config = dict(
    n_layer=21,
    n_head=2,
    d_mlp=896,
    activation='gelu',
    norm_eps=1e-05,
    bias='none',
    parallel_block=False,
    init_std_qkv=0.0329,
    init_std_down=0.00271,
    optimizer='muon',
    lr_mult_o=1.5,
    warmup_steps=200,
    schedule='cos',
    steps=7316,
    dataset='wikipedia_en',
)
Each number is 128 + 24 x the weight over its row's rms, rounded and kept within 0 to 255. Layers, rows and columns count from 0. Numbers have three digits each. The size before them is the row's rms in percent of the matrix's.

# v: layer 15 attention value, 256x256, rms 0.0673, rows 251-255, columns 192-223
# o: layer 15 attention output (transposed), 256x256, rms 0.0584, rows 251-255, columns 192-223
# up: layer 15 MLP up, 896x256, rms 0.0744, rows 0-78, columns 192-223
# down: layer 15 MLP down (transposed), 896x256, rms 0.0383, rows 0-78, columns 192-223
v251 086:152106173137154131140076175140085154167163138124104159105150110130164119094153114103149143149130
o251 088:131118108090157163125154093159143107127134114128149110141144141119081126135127175114111116136137
v252 094:172135141121112152153143126113115131095179107120131132149144122170121120114201146137148125142103
o252 093:127151136141144142117119119141162110115137111119143163128124159142113098140100142125122127124144
v253 082:150137134151173152163135115164146116162130133119136111110155108136087136133145152112116127113131
o253 088:122095122206106137142162151117137108097123086130148137149146150163119103137124107194139096153118
v254 090:146129135158102131123139145082096162136144141117166097153075109101160105147122123062081101148129
o254 088:104162110125143143107108126126111139139143168102059160129128120114132156125142121141154109132141
v255 099:124122118139137115160177102163153155098121128102092157147113101178103162110122121134093101160132
o255 094:148128088116112121100106160083125126123156151092101157095136162121103124131126171099145137128083
up0 090:111125125154103176120100165152134123074108145130150165122176140134113139131139178078110110171087
down0 096:106135112151082169172123109119149147076118128153145155120100127177149134110118143117156156105136
up1 107:147137095121081148135111166137163131062121157130139137141102153113130149158140162114159140124129
down1 111:095114109108141152105193140147100103211109113150143139140123116138121114135126121137166157115153
up2 095:189128083107140135158133079106099136139157056100151168089151129092137153157171151125153162121152
down2 089:115125124079110115076129114105140126138148143172126120130087109174106136089103125143135145114135
up3 099:084098119140133153105173115129171150107112133153143128148155087151119111146135124167112144123129
down3 100:109155116119157111166134140160074163121145070173142125139107159123128127101118155119114101115131
up4 096:137153149148123138101127085162136119171138164131134103094120137084108111118128116153103150141128
down4 096:127109117136121112175104166122124165098142147160141131121119115147134121157113110056121145135092
up5 102:116101138137049165132169135101128131093149159171134144137128140146141127095107107143104133149121
down5 098:115102154107105087114133126136079109119185131117136172078133100099128125143098096127093100137117
up6 094:129111139138141109135106084125113132155139134111134128138090109132120143130127135106127127118080
down6 090:142132121137144113124141146133139092133137105103122130132171143110137129129128116112094134125124
up7 098:143131102136148162110114126126154115108133093095149157122108146164129109089134109144136166126115
down7 098:133109150142102126115133151109094136180126146129087084101124121102142128159094149141126137103147
up8 092:139096140133124136182132098139097101119106116096120122103132102135138102142089095141121166147137
down8 096:160126089137146120137129113140146130200121125083136136123114121125147134132128139114138120094146
up9 099:091152127149129162113112109151142094102154144153174126105108131123167116124134158095165132116127
down9 096:147099107129113105159123125127132162133143116044148138109131118093103115145138113161129133122152
up10 095:100128136111134124117105135090179101122129115177181067144133138158150102106114119135117154128107
down10 099:135078150140121086105146141144118135148152116134110136131119146072123153123126080149108103122172
up11 104:119106105150089109132106122143087100135119134123100127161129091128143118139130118167161129112169
down11 108:116133121135078139148092134168170157114178120120162126102125100127084109109166102141115181105131
up12 097:139082160166136145090148156114147140141115142154131121124112155154123092132091142119134107129092
down12 090:123146107071104131143105114148089129147122120136161114122170095122133081134146095154150141135142
up13 104:138139096182104143106056090120145124173123154102100127125138140125134131146173109121154110087099
down13 093:112164117112123116152143134121095157134123125142122102113165059119097101164140123176039124150147
up14 100:052140157137144123126139144129110131112098139100142139058148119077120095148115129138153139076138
down14 103:144163122126125129138158096120100126119112124156124118118121093191158059138125134165113125158111
up15 103:139125143097129136132159146137095103138135129143120099177143112040154158139150133148101149129138
down15 110:108114117128129145143144116119141137097129111111133156110112119149107107112132157111144120149108
up16 094:120108116131128145143124117117103083148132111139116087074154077098161146096150193123121145127123
down16 094:158115158131163143092108149129188165089122095149102120138094109112130140135141096153108142107128
up17 108:164136125153125140167139161098119143180131101156131113141108084153132184138139176121107115122117
down17 107:113121115132122154123141088154121135125133130156136118141122128099102084120128093113140135130166
up18 105:123132111124140115108157125160126152106148109148150127152173143097112125146136096162086108099121
down18 112:122125132133128157097090149107161149131128134093097148127109125139124105127189171105167121136140
up19 097:146155146133132152154115171159095101124112154155141115131105135142137134107124150144137130111139
down19 092:134111156171169118102114084129125139110135119094146139157166129099117124138150098115101101116198
up20 096:149141071139130120153093142116143129137160095144088139142130148155112117164139068163127118099070
down20 101:170129152136145152134115129158082147087126127081132113120116098131099145116146123113142173154137
up21 101:118132136100115103175150109121172149138101104149104142141172146090092087123144120119132159101127
down21 103:131150096130133121159136103119115077117113138123157161113130136146151192100146110124145132098124
up22 103:154120092117153142170083152116095143136124125129096124117163106152161141106160116143151103098123
down22 105:130117110144140145071134160115118107141145097114125156166141138060155105157179127138122147099090
up23 100:115112133119147162125105151109121106166128130146169116134104148153089153086159139164082141112142
down23 101:100133153136127091164105131135129137128102144069102125070117135134119101125134180146135104119125
up24 093:120143151175099134134127124112159144123122129106145175140112114117129148124118116102142144126137
down24 098:140137182114098150125120144128147128125164151101136120091091118135149073159117131150125095115119
up25 099:137148122099133144103136130157110135153128125103162115095071152141106163128149143158122121108110
down25 098:138125130143107159133127150159084119141129093125145128137155118085106145102119154117128063122147
up26 095:126124120116135135137107132092110137153105103090108137105088162086143140096129145137125121110122
down26 097:113118087141142133138134123143166110151163131121150145169145126120141106124128123126153118120121
up27 104:133113122125113109157119084123149145174120159174131139138120184086105118165154125122106133110121
down27 097:096125116149114115108111136110108152109150092104101114116152075118110126137106164153103125141116
up28 099:076122168149058165148134178096132108172131145120141189145148166136118125135145159140147166119110
down28 096:121141132133118146141133157150138094102119117125150133100159069130054118131123155159154140104142
up29 102:150156138127125156132171109102112118148106114120184111110145178067109120131183156140124144119102
down29 093:132139110123144124125104124099119123131169120143166133119156104152111126137124127123119151125130
up30 099:103130148155143140159140123108114115137106124124146131127138127107171083113163132161073127147164
down30 103:115105130146112124139156139118160096111089132125152106127086169158076133157133114124154160161122
up31 091:109131106112122087140142159090153125129132163156153161125177088140141146136114132101123158106134
down31 088:151136108108138087132122117149140126138157144130098127141116136127134092119136147096195104115113
up32 109:115159092126094133128145108131135126110131123126108107150142136110142137144157091133176136110137
down32 099:121120119106129113123130140148130120122146124132126102110140153122121107129118138119157100158131
up33 095:148134128175126099169143171134141157152161149106135104152131154138079115198154098152113161115117
down33 100:110130123120163150067103086070112136130135122140134156115124121113152112089135120105129131120163
up34 099:120104157117149143152112137138105128129129146113118166146121133108093138136177101115159182149134
down34 102:138111120089130116126144122129166109119146130141105151112136114152086114167134127129108115119121
up35 093:086115123178110100144123148101127108134151155125101091096089143144099118102116111167095115106118
down35 088:092154089163135142102127101127126119134146089136161125146130165126097133138180140148087073135130
up36 105:109109099148079158096138106127142109137149150152086141132143126113121124122162113153107167165164
down36 103:128128132140089127129111109109142133154122150141131170135142116172120097125176137122123090158145
up37 093:119149147176173141181157149108145141120133140126107149118096130125130120106159105082147143133111
down37 094:118120147119124108059104076155114108139162107111148159118118111132136133143079154134138092090128
up38 104:139169092100131123105097159136183154114135086128123124187122155152121118121127162156184127097148
down38 099:121106100164120100103150153110099120142171155121087099122152087117117130119137169113123156130110
up39 100:100140091132153124099166144125128105125101101071137123101132126141129113118143107133141183107098
down39 105:100149080088125094135168148132139108109126155122097103142138087112089126107094150166125180157119
up40 101:125118142132106162156104139174121170119152114122146118133071149117145157144141087132135083128061
down40 101:139166158121170157107139107113110111138135113071105112178153138136126112108114134106119171156152
up41 099:128152121128077134133148127116134190143148149120138141116106133160098112129158111130115179122137
down41 101:127117132135146163124108174117118082134138110124116142109153101119174150153102110121141127144148
up42 092:124162075099115116126143169149153145125149136173129152132105177174100164082148148131114141128113
down42 096:130096197154162159120103127104104141129120148087133118121128124090146112111139108125124108141131
up43 099:096112151108113134142174179087104102132154166121093148123144163156095177126143158108151157133154
down43 094:108151098154121130132129086165182144162126122131132144185117140154126152130137155178142096134146
up44 103:149134152076120118175155142126122151176141111153109086134111134095111137154120143110167156170121
down44 098:120117137129116115090127148138129114130099068137136134122096109148157142119140089094102166129159
up45 109:147127114111124097131121105095146122100165154128094174150118127149124121153108158114139141115099
down45 106:135120186148104165098104155121151144150129141116133139129150127171178102107122115144103100124118
up46 108:123145114130110133132144147111087140132145155096182086164183106143136169084132116096156126113125
down46 108:131136165151149112110111127106094101093118110158101120106125134106147099121064172199114134128114
up47 103:094161132076114139146158135135126171141119178155063132160097132138136091110094105130167138144124
down47 102:121113116162129114139142140105124084112168126112121127146098155137133200165137096141167164109163
up48 102:149144130123125131138124130126157148115158133151127109078141131143122078125126115132143102146085
down48 104:119121106109143114123108121106138159104111101142118101141117089116129154062089166140137081127157
up49 101:122140140131133114147120156113159118148123144137133110139097170093133156141127103152106158118116
down49 101:132142089115132087139122140132124130133088149115159140055151115119134110096122104090109101104160
up50 096:155146127116108127087183119126150117073105145135173118126106164106099101100122107098162177137100
down50 100:148158156198152106079121100112119112126130158120109139135134143082134107105129105132094120116133
up51 096:133154122150133075140136104127121097157113072155120148099117112119149163106115146096136154131109
down51 100:162115118123111110144135124119120181127110135103123121145136140164085133106128160117074126062120
up52 093:102138117128111168117130149140127138139122099081124106095135149158153104156145102110115172132169
down52 091:147114160166134174133123129098144075122095161150111121147144133125084155101156127147129109141094
up53 101:106077186132119180120159148134120102130101104180144164144122171125122151103125112123156121178156
down53 100:087154112105123112116157124135146174144118109102112140150108071101149077137109105095121148125137
up54 103:126142107115133171156180110136128141152138133107174118156142118104128125103162144177126115112152
down54 097:135127107134110104127119131158153138126117128108095164094150151183119182115099110103143113096123
up55 106:106143143156110171159119105109100085128063139116157134094160114134105094107173119096130130144124
down55 102:125146134138155110131091095145127144115133142148119098169085092132140152132088141102103131130136
up56 111:151108129112126108131092080150113127145125126086126105125141175157122115152122144120142128136132
down56 103:069172138124152124105145110111152105109116148104109154125106140125095097107113105100091069082085
up57 091:119113124112114170136144164125150118167133117124136130173146120109124129113112132149142114106115
down57 094:131095129131128131171104186118112126135117131112138146155103119192097129154147146146146116159084
up58 116:179125185121096104147144152134168116118147155109132135137104118107167134123130114115161093141121
down58 108:078140108151153116078137121077135115146092099134133144143112129121091145150136132135100121093151
up59 099:129062160100093117163115140152100159111149158105109109109161179122136143076100114134130135167106
down59 099:173111128122137134129140124091119115163108119133135158114131160118128117165119147131161151121114
up60 104:132137104128155141157107151091111098133110113170104149150115100113161099110139147104146108089115
down60 096:127106084107175104089124136147133111151149117144146089122166128125102125139129086152119103091109
up61 106:118149116097123153132132128165136158090114081122136117125093147116120152127152113134153102138126
down61 101:132077123122110133089173105108152095158123141108106150066157092095143138118151171113161145127097
up62 102:133114155099089141123136127129119146085130157119098080098134130130106109152100116138147141080148
down62 098:097115150147129161098161145125129143137127100135162131187162122107111105118148115129128129123163
up63 098:173106128157131123136116157151132142125112121086112154112121132126064142165107125120116152113102
down63 100:123126129116154148101145095140144112129150125169097129117083118104119104086106107144150077105098
up64 098:112120132132122123125136161093097142091133127153139110141094088106091146119142089142129113148144
down64 095:127111123133143126110097141156147128111133110143134130169158142069144108126129111132103137142087
up65 105:154110119131089167139130109156141129126119159100078171107098153148135095147128142153169105095120
down65 099:101127169164169104114121121146123141124120088141102109151108098100155114159162159084143148111142
up66 103:100116105166118150170166079108096121114144119151150155108111130099087091103121168124120135102150
down66 101:138107149123106167102085141119164139101130135121102101148110152152123157153133107159176120146135
up67 095:134156100148157108112128133163060122123139135127108103143121131170110079148129128163140137145107
down67 096:142133155130127108124100129133137116082128128123183153101142134141148160137124143149125131075107
up68 102:163114116101094119089135135131139130161129117098133138094140098116138115085103130114125129120137
down68 102:112138140128116131107127129182124091111126135132136168143099166111130169162094130112132076123143
up69 096:129119134135135129155102122103152098110163162156122141064141123132127151099122146148149123126128
down69 095:119104086132101127118121154130126077160086158140128164192101137125125161133130130107101107137101
up70 087:127152115119138098151178108116093140141151110106106159133123187138134089116159148134123114100123
down70 091:113142125144162135109080098138142130115119117116092122103121141115120115135133138108139159156153
up71 096:133142149118130114094130121104115142118155152088141162116135150125140142147093117180127117168143
down71 095:114153093140108109110110093140118121122137119120122166120120102172131065141106153084153100125125
up72 107:108114096150143122098137174152169153103154134106117075128071192134101088129146094133145155093133
down72 109:123122126114121122130119116094112106121118147159180163173176098141140147133125150118139100132153
up73 093:112183142119141135095151170137111113146134139156117123121076141078112139130117107129154136123130
down73 095:161126134156141135117121088149141117093144169104110161141120097182157138122147162123097133128152
up74 098:164160130139108116180120127125142146107123110110138094122147164128111155141117101143150110126193
down74 098:126099123140158143123139197128129148098096124108080118140128120177189081092123111131134125099161
up75 099:119102119115148107080131142120128173126153106125158097099124152126098093137113131166123100155116
down75 109:150123092114148129100117135089112168113137146124100110155128133123198191094111121135107124157137
up76 102:142122094111143131112159121096092158145060161111133084126118150093097126136131148135101157118112
down76 098:136147143126118191154094110164083107136118161143128109126149172095138129145125161110125113129107
up77 096:135131139119125101135143100131130098154139154160177078149159112076169087099144143124181178144137
down77 092:124116121135156150098094145127080151123170099143125185140121133101103139080130128149124113100178
up78 103:112129122107079135159141155136116113123091157151177156137143118133109134084150179150174115119131
down78 100:120117109137140111085099111119135128117162091093113121133134151133104150178155111092159138122158